config = dict(
    init_std_o=0.00562,
    init_std_up=0.0294,
    lr_head=0.0129,
    batch_tokens=65536,
)
Each number is 128 + 32 x the weight over its row's rms, rounded and kept within 0 to 255. Layers, rows and columns count from 0. Numbers have three digits each. The size before them is the row's rms in percent of the matrix's.

# layer 9 attention key, 256x224, rms 0.0573, rows 134-190, columns 168-223
082:115135090155123112082107128094170053095148161115124116098056126134140137182111158153141142106120099200097131107079116121117082124151086109093106188150144139106135169168
109:101139094091165143065148160156144097153120061133143140129090171109101156140143082148152057117081110131166177146202145131168099152121120174193081148157074185126107114195
084:135134106146180108141102107123130153163110154132085134077194120123129127135105131161173119090096108139116118141184137056174133098157133105160140192136105133187117119115
100:124130114159135093139104140094075131220150058102142185137190128142104133163132128136112130131094086065112135154134129108106171134113130097145198111126185105110125120104
097:122146081100191124134173116171092148174107141152104114088153132118099119156127084169157084127102107170140148142188128070168149142127124147147104119118055099117110133119
104:151109194178149100119118098111101187185149103116135177196185112152123115127083143143110178148142091087109127122107148109092162132081161086119215142105182070150153076063
096:098152043112151114111149107088126132169151068126113161135086178092118138142128124121117089144104070140150111146158102126138165143110149132154201109135118129141115130111
091:107088116122139152094179138177133090159123115156139161182137152095128112116134120121141149083149175126141136114112094127129145144086099167110064072112102087088099095156
084:171101149117122106110125088115115118046082154124091115177135086133125194095075143098088086118082130098077132093118146150141133115133115155042121112124132168177165136119
099:104147084068178124149152136153167103152121104168140120106116176078125119138142116161153132140124106145125204156157121095175112181132144131149055156133051122086115144131
099:144102181123104129099126070161131073113097153169155172127149088133179092108084168075113165119135178128118109139112172154098117168106127154095100088114146145130149095125
093:114162156103061129186153164175109137093094120114192020124110133143124125181152174119141125088068169081096122164170140091098139106150140092156069159157190147077141148139
103:123099096093162174144112139173110074175203096132137114126123148148155156116153146172180190117147152141142182150089136129096154138106130121171100115106153079055120100091
095:150143168136088155066108126114120157148116169124157131150152143166113101103127161161125138088135114079128170129116168070074156118107144102132108151123170088084140084159
097:157096215127120079172130162152146140101115165193132130119081135119112136105099165159176148113141135188086071146114153090133115156122124064118107215138087106096171152122
089:099116145131144148173095074086159176090189203113165108137141097196164105135189160148146135108137145099122162088112127111109145147103115099119113144168157110064141091087
085:130184167122057089112092108160099145129093089083139139118114128150120103101084173124168132133120112116093132097171126035103142139084168115101113143125138140158152135145
100:129116110067142161132116171164120140120148161134136083126085166105072158165161092187152150094151131099130118138149136160122139153157134140101096184128077112085149146155
120:163172147141080135129157122098124142059058123129125122146144124124162146121070114039128110134149160146127113120113062154195138119072165144098149105086086133201144125109
087:128103167092122110115203161156125178117104116152063114074109141121099136138138079113127105177098103165111061088154059087140086148138130125113101084169071179164146143142
114:160150142194121100101089099170122111152107129144172168180159158188134137114089161135120162111110067178122059147123183122123151145108121125117178158132175136140179122075
087:082168139068100103143184175157091108110161097136110113092086136072077128153114058112122102129121088120101118128095171197152110135182155154124103137136112155157133136164
111:062179090058144092158119174154093134142173115168130173106143179184185103113134102126150117181158154106111147154136169168096139102136116134133135131084154113118144138096
088:111099129137100106081144118110119139092116117132135131141119143111062120147105079162148117082117102108104141085123182096095170154079172181132103135155062140141171125179
092:152164175102122138161082081111115102141144126121161118110142086147161149088150152111215145128132119121139176160043121122114141064136150091170141106164164095073143129121
100:117175139189136145094124138126190113131142112140134080154136145110147103149129064127160129055127137121173182156100174183099166154099186196158122116121068138161144067145
096:140100146143161126158130140065070037140113146170112150243103105078123082112067148145133136104191135124120152127122171077131089171105185170161136181103076117152149128085
089:141086094115110061158102129174158118174125123180083126139110142110120124091128098165096136152141102188093069109179129139150081168120114112094123159132087140144102137119
106:118135109160158115162134152123089094145124109155156168177080133140075153157125098142142098084190200117122172107137098120159129106146144158162162111113089133084138146118
098:142144163119106132132126173130088166131141130137156150153134132189140141120129152106156143138187125123149170147085103091145157106129110065126149106114147138098146151083
104:135158158091092121110148127159133096083147112157146133103087114130126147144106109139174118048141129097133139097134127064119176111117114070091106127118091147064173070130
092:192139151127178141140074055159180115098089167126105067099121140095148145139105163097124176131121150180151119108086086127155145097109109061108142129112154045154098141110
109:089111122150166144130136144156103063175207118073149137149098136148156123139145131128133120118129166110133163140130108145054113159114098197198134104107143142130104171100
087:142107150124119155115122073089189103147113122089170154189090104144144129209159136094125128132141088127132115129178071103110082094047105158116139117142158157095114121149
093:173161156114114157135091125122130094158152112055159125155121098137142128080152183089091139129129135156160096194044119170078170116093131141163139067134123119096113140109
098:175152100099147132166164156136118090155124192154199076138080127170142114098126129089098139116114166159134147163153067142153189129099106110124149104115170105136108118067
094:113177093108140079166097124146138164124108108155049089111139143097140147178085127223157147140155157151162143108162137146207139137136171118121095200082121101177174132115
090:109169104162138154186144155134117150129120081120095123129180175076137115153105079131139110182125127162092131083125127126209049091148122171154086135134093186218135173117
115:102109144159139143079194113151136104093170094095182107115109130089136089110089170131104120126153147189179135145153180082128169126048137187172075059132087114145136130145
121:074150127128129143130135175111065185111160079099059119094170132101105040155157130172151151143156117122145117131128172103107117177117136142120128168146128086178127177126
085:146139124094121151163113087102118136121157098066156138165135062123154129124154191079142117130129166070170180156070100171131161120094140127166136111097157079148134144143
114:120104169129132167155039117083118109158097115106121141082095102090085143168144118143135151165153101108088094114058146134132066046152153108181116091125197148131111137157
102:167164086120116147199111122112185051147155112128128150156196121123129122122147138194143110156143095159119105112119129153143147142106128169121141100155137155145123124058
091:097096138094112141074227137205160183104086110158104115049123136119151133096097095111135104135123124164115141126183108087146125082123119139106063127171091158120100126193
111:134071130140099157093148103080117095145162109116182187131106110144084139123147138085098135124076117111147119141118096192064121164168127150138183125103125165109156155103
105:165153131147143158206103174086078090166132121155099143144156116107128129089108132095122118161127144088076181100097172204115096128148147146178139146079139126192115136126
089:121138169117133151120119112107087060103137057141141162075094143086115100212077100162176160155138171238090109085101162097149112096123153113148101140134108145142136206127
090:150119131118099092209131134116115130177157113103146129173111097191135161118172140144126101106142103089144137138084159115082141104108126130121166047120161149067121096105
101:139120120119079093111160118144138187119126107126105133157134120131132147066161166062114116110106175091102151141152101058073161134103153128084142120122097099099148156129
105:136092167095163137079158147136099170115137144115150147104120100138135114089112135057115092134133116105095143170140116059079153119086069149141110099106163121082104100159
101:122089120067111111132150110074081124124160108118151217149101105157107105064068175052160143178161149173133111116067169052120138113102130109136146124089098100081136107114
105:073116112134132148109161107115111151121136070115119098100191123069118056150097105167129138162144140179102148122113159158097093117148145201175080100161090120167105157163
089:095103127112098168073214130155125160130094116122090119119149144120137132137115122124151138117124166125144126084142111059093162159141115151096081160108067134159148158149
100:130130162122205091124071163196167103127122129147151137069117109173098135172142127208170149196131052212092110183129186157142077168111112149092153119171183194130133126118
096:116140108156141132098082175144154087164087160152139167101141143140153079109151130117117070188111104129142081150175191123120115130106074117168124160173151120108114063105
095:093076114178077165131075150089112107137114175108130108161110161125162123128175112226085129150127035117145074133135130122114082170135122081119142140162140111148132121137
116:155145112133124137130092123115126104128156143157138130117139130133140167138140147107069148113116126114121089142140100132098124163136106054087217156183178078107118104077
# layer 9 attention query, 256x224, rms 0.0595, rows 135-191, columns 168-223
104:110106105115113118141155131138139102148174079126095105117117119115117138135103103120161065107143131119151136136149151105145184180159094141161049179126145207156139118142
089:144060099056107139119123121144154139194205107144068118155119193161134172155173108129161137103154135101133141133136128147142145154172131121169105088172136124154057096111
086:118113136138063121152160126133168055121139055142131072164171082104153100083128109079112094132159084147162135187094150124090083113152130114141109100099107133090158116109
102:111117111066126109104163117150106149197196097143107142153135185115113127147119101161132115114168095061156118200128161107114147173164104109230068127146148163136108121178
090:129169108101086157123165141160117132152087119160158151148133135156142098100136119090082204127095131138118122180140087188138075110121154145097194032176130069144112134099
095:131074142120101123089153099168158077172206119097163059142128133126072115117123076125154081122182147109117129197085145114069136107146104122195109101155104144091133138124
087:086132156134159104147161157119126108073121123148153111096094078058163097121106131108149114116106084119160117192175176103114115116109041100138079126110166188105178136171
093:093126144178137126164086159166121153105112152068127119160132100087085140118097127110135105144161154119146167108157111144173131133066194140109149091083135118127143185158
100:100138112076169100105162148121140115142170130120098127086147126095085118152120125147148074137149142126117072150141142116144125137103091102153071173155112145130107146173
090:115170139119130108178078159106130130087086176145125143093105086113173124111138152072111181129100131135148125068201116131139129126073147163037183130058095150135132148164
103:157190160129180149157081108071143125071063146124149170124146051160159176126147174161147113156084143160088065098154142144140129108127133105110137152139093109144112140092
121:109108150039155132091133127150150127129100119171112117185136155143108051096147106169151120119128137116128070130156134164110118106139079081134087175208093142129094089162
102:152089140126156138132127118114137123117148116180138158131171115146166137090125158162134164105112158101097130142128130150133120159193082122129102155218149138065119132106
101:078149136097145080101193125123116168136112108111150223151080088105163094118109059156064104154149152101178132163179155121150094123085136121159153134130090108147114041186
106:153122124115141155114153086114097117148139049112111201115146115161135027124098085172110089151096118135134123193153207138138093118088154121189083147182198085098109097108
124:125166110158177127191150151124126105092111162125093122094139091090170156108131149160095116154099142146130154064144131157120115140122157145063162134057091130145125154154
107:104139101134163113098160068115160113162104102094069166138098121086131108112121117176149081161093119197130121091162130144140113088172132167163135164148084130113112157148
131:124123135181127149192107123092130155126158137110170133108142147142127188125082177097112151146163174113141159101131084166144105107135125170109151109054188126133197145098
116:116171127165126107150116159074132089096163101064179137117088111103134156094089161075130114142108140138186156186152102082132119138118187119147182090085151115173144104116
105:112124154139111066119088178122073142110079139118152135140151124153121143090092163080107188139121139089162102158151147137177110189110166105056175100154141121155100151146
112:165138126160114158178142129156144153111169121084097130135092143144166176119148118160118109140105122173146093050133106154098140125136113131152236128054116117159150148118
098:103162147113156143166199099126092207155127107155130080231120116150150109109118132105068102116162116158080103068123140166143154112179151128119103108140096153102143059138
104:088176139166161101154125182123139099147195107120177138085100117127157105146133078112128123146129155152101159084119148117135137092119128117146122155050077132160189187143
084:147187154100139107122095122127153118117121156144082117097086070138124129139142056172136073142120063136121057130138129143131099098131150125089146144128058118150104126128
096:101160159153136086130043152121114117148142135122125131113185164176086090095138120083136151121138122157058103069146141136151112106097117126135114116108131199130132181163
114:096082103103132155093143155163174186138060117192207109138105196114111130201123171114125154136150110163161144108175134156158173139143115102088136145143138098124134139169
099:112102063107122108113167152130061120131131060115177147117179153157093158137074164100113138098166145082186151190085148087124154180075141101138099069110185133135166108100
094:086151065071114140109181092158170110124101128178114108147140126067129110107115136162111120099197101113082127113063162178058097122118158139072111185145094064135143143155
099:158102117148126134090155067118112132136105182090055088138057074058099149142104080151120165109087159111166140137114089167138086057170070153098132161152153099075089187124
104:077088152122194149139169117166115116157152220136173131117134112148156140105139077155114163118133142066078137107105077160132145106162104139139096136096109114091103130182
094:172092128150146149093106136074127074118126158075178190082153159085089160195129107136164177170107080159090156139150104051171122150098098155090102162083142164140084131086
096:145183176120153100101127138110162105135108160159105117189153118144119083092126154118106131141119176174104113139190143118152117103188135126110110120158116126085136131116
091:113125158156124177143182086118123112113088118128173128132122053106166096093143145131093136096209119110094148153109111154093083133113184083133125127141083108145131087125
079:146146144165122133107130108162170112101120117133070129125133110110153161128151068119162110181075159199127138107163105182168126100185151124094137134136055143161115203084
091:148113063105135141113160091102167134118119153123141131106140199107136105119158106128123181160101101111063184128106139160122093100138110151090122116126178102114109189055
087:165090108093155159120104151116130148126117120107166159101129174138094168164120159142178158119121051118076132068100160146127147154133080219111078181114148156064146123149
088:143118146082076108122145117123075143144129109123143128129079122132107192132103166149132089118130162155149121138135094115115117149126129114140121141158156151099160091145
100:154197194132155125133134172152158136184122157112145120149120085111123089118161092143162103177116180215126137120159171121163181109107132143198146166108102214136159159210
107:179207132137123163131159142121101181126170124100132122144072087122144130144095127134162080167095145167178127115185142087137125133142076142187113144114170143130135109172
102:148132084174114135130109089133156099145127158118023126125105120092141106162154073176126104146022119209113100120167125169137066100134129161120154133139118116134092165133
098:099102230147073145144104123131131143101141130063147123137102139132168131158143110133104165113157107149161107100114087131109066111110110109114126145181082194158130120069
100:149119131141097126073146093170101137105084124171189102100121162133072153137099155077141128097118101110097112144086174119149099106121172074095083102114173111109116155073
084:106146186153144126173132141109150172127148123119176149120177083157114138154110111108139122083160198127092126159112121082125127118107097176220134141108147163128179103140
098:137163119129109132151132137137097121128141172089080123188144142131146076113150128084094108131082149079132137153125141177151091137124180086153177049113145126150090120121
107:147085095096126152135144130173167146155113132096086135134085200141134188138166125161142107194086117215174116075144102139145128136102106132103162090137089128085120122063
082:155126168130107192139189131143121137155117181135174137149125105130073176124171134156202160130150121156118139114112141134162135092086115152121136122086140112109124125104
081:130093116103111139157141117176164143121120080147100099099113135135134057049157123135121111154085121131140129100125134185124120069139153098088137118116121120177116128107
098:110112091162157133162131141166112103169134103141110111122104119102104105109158110135137098163141173139192196113182086154109164103142138164164128116087117136126160109201
096:124117114107138112160167143149126158167169133123130141181099106120176075092154084150034126114155202160174141192189090087095131106138130098195187108120117105137144105163
101:147083133118141138157229120211119180160131103149147100163132124074148078125101105137112117154128210148206106112113185160169175147077176142140149122136145112075125109129
095:193179156163093110129122153137119132143109105118146153160090113153122110127104118061143102108138117214120075077180187044133132130080085131140129126079141147135128104119
080:084134126124156141150139159109099134167145137124132132151118114132109093087128122155102115099148174102127153157154133137116121133118174168203114134128137114082181105201
103:150133137119102090065108152115127136104062128119140095136096114117136139084111154106116182100182106120143144174152105098131089171128109095116122104156184090185102107112
095:093133139179071072093115128110153157105072121160126117102163099146154138147108098107124168107161150158106107181147139092187138212150118093110106085180104111123079138072
091:090090142169071105147097143068133166095157110105162117116127124154108101134129181080123112122093152069161126216111110134148125124128139106135113100193138136138115141072
105:144130093164138144090101079087136089111119171144148112087131147131097157157126156098128167116075077097152131176086080081169138140169116102072133095179167066124047122080
090:102169101103149082130159135148090120156106140178136135175174062135167139083151126108101124124135153152125142185189101098108134192149109101183146096118100123176125107230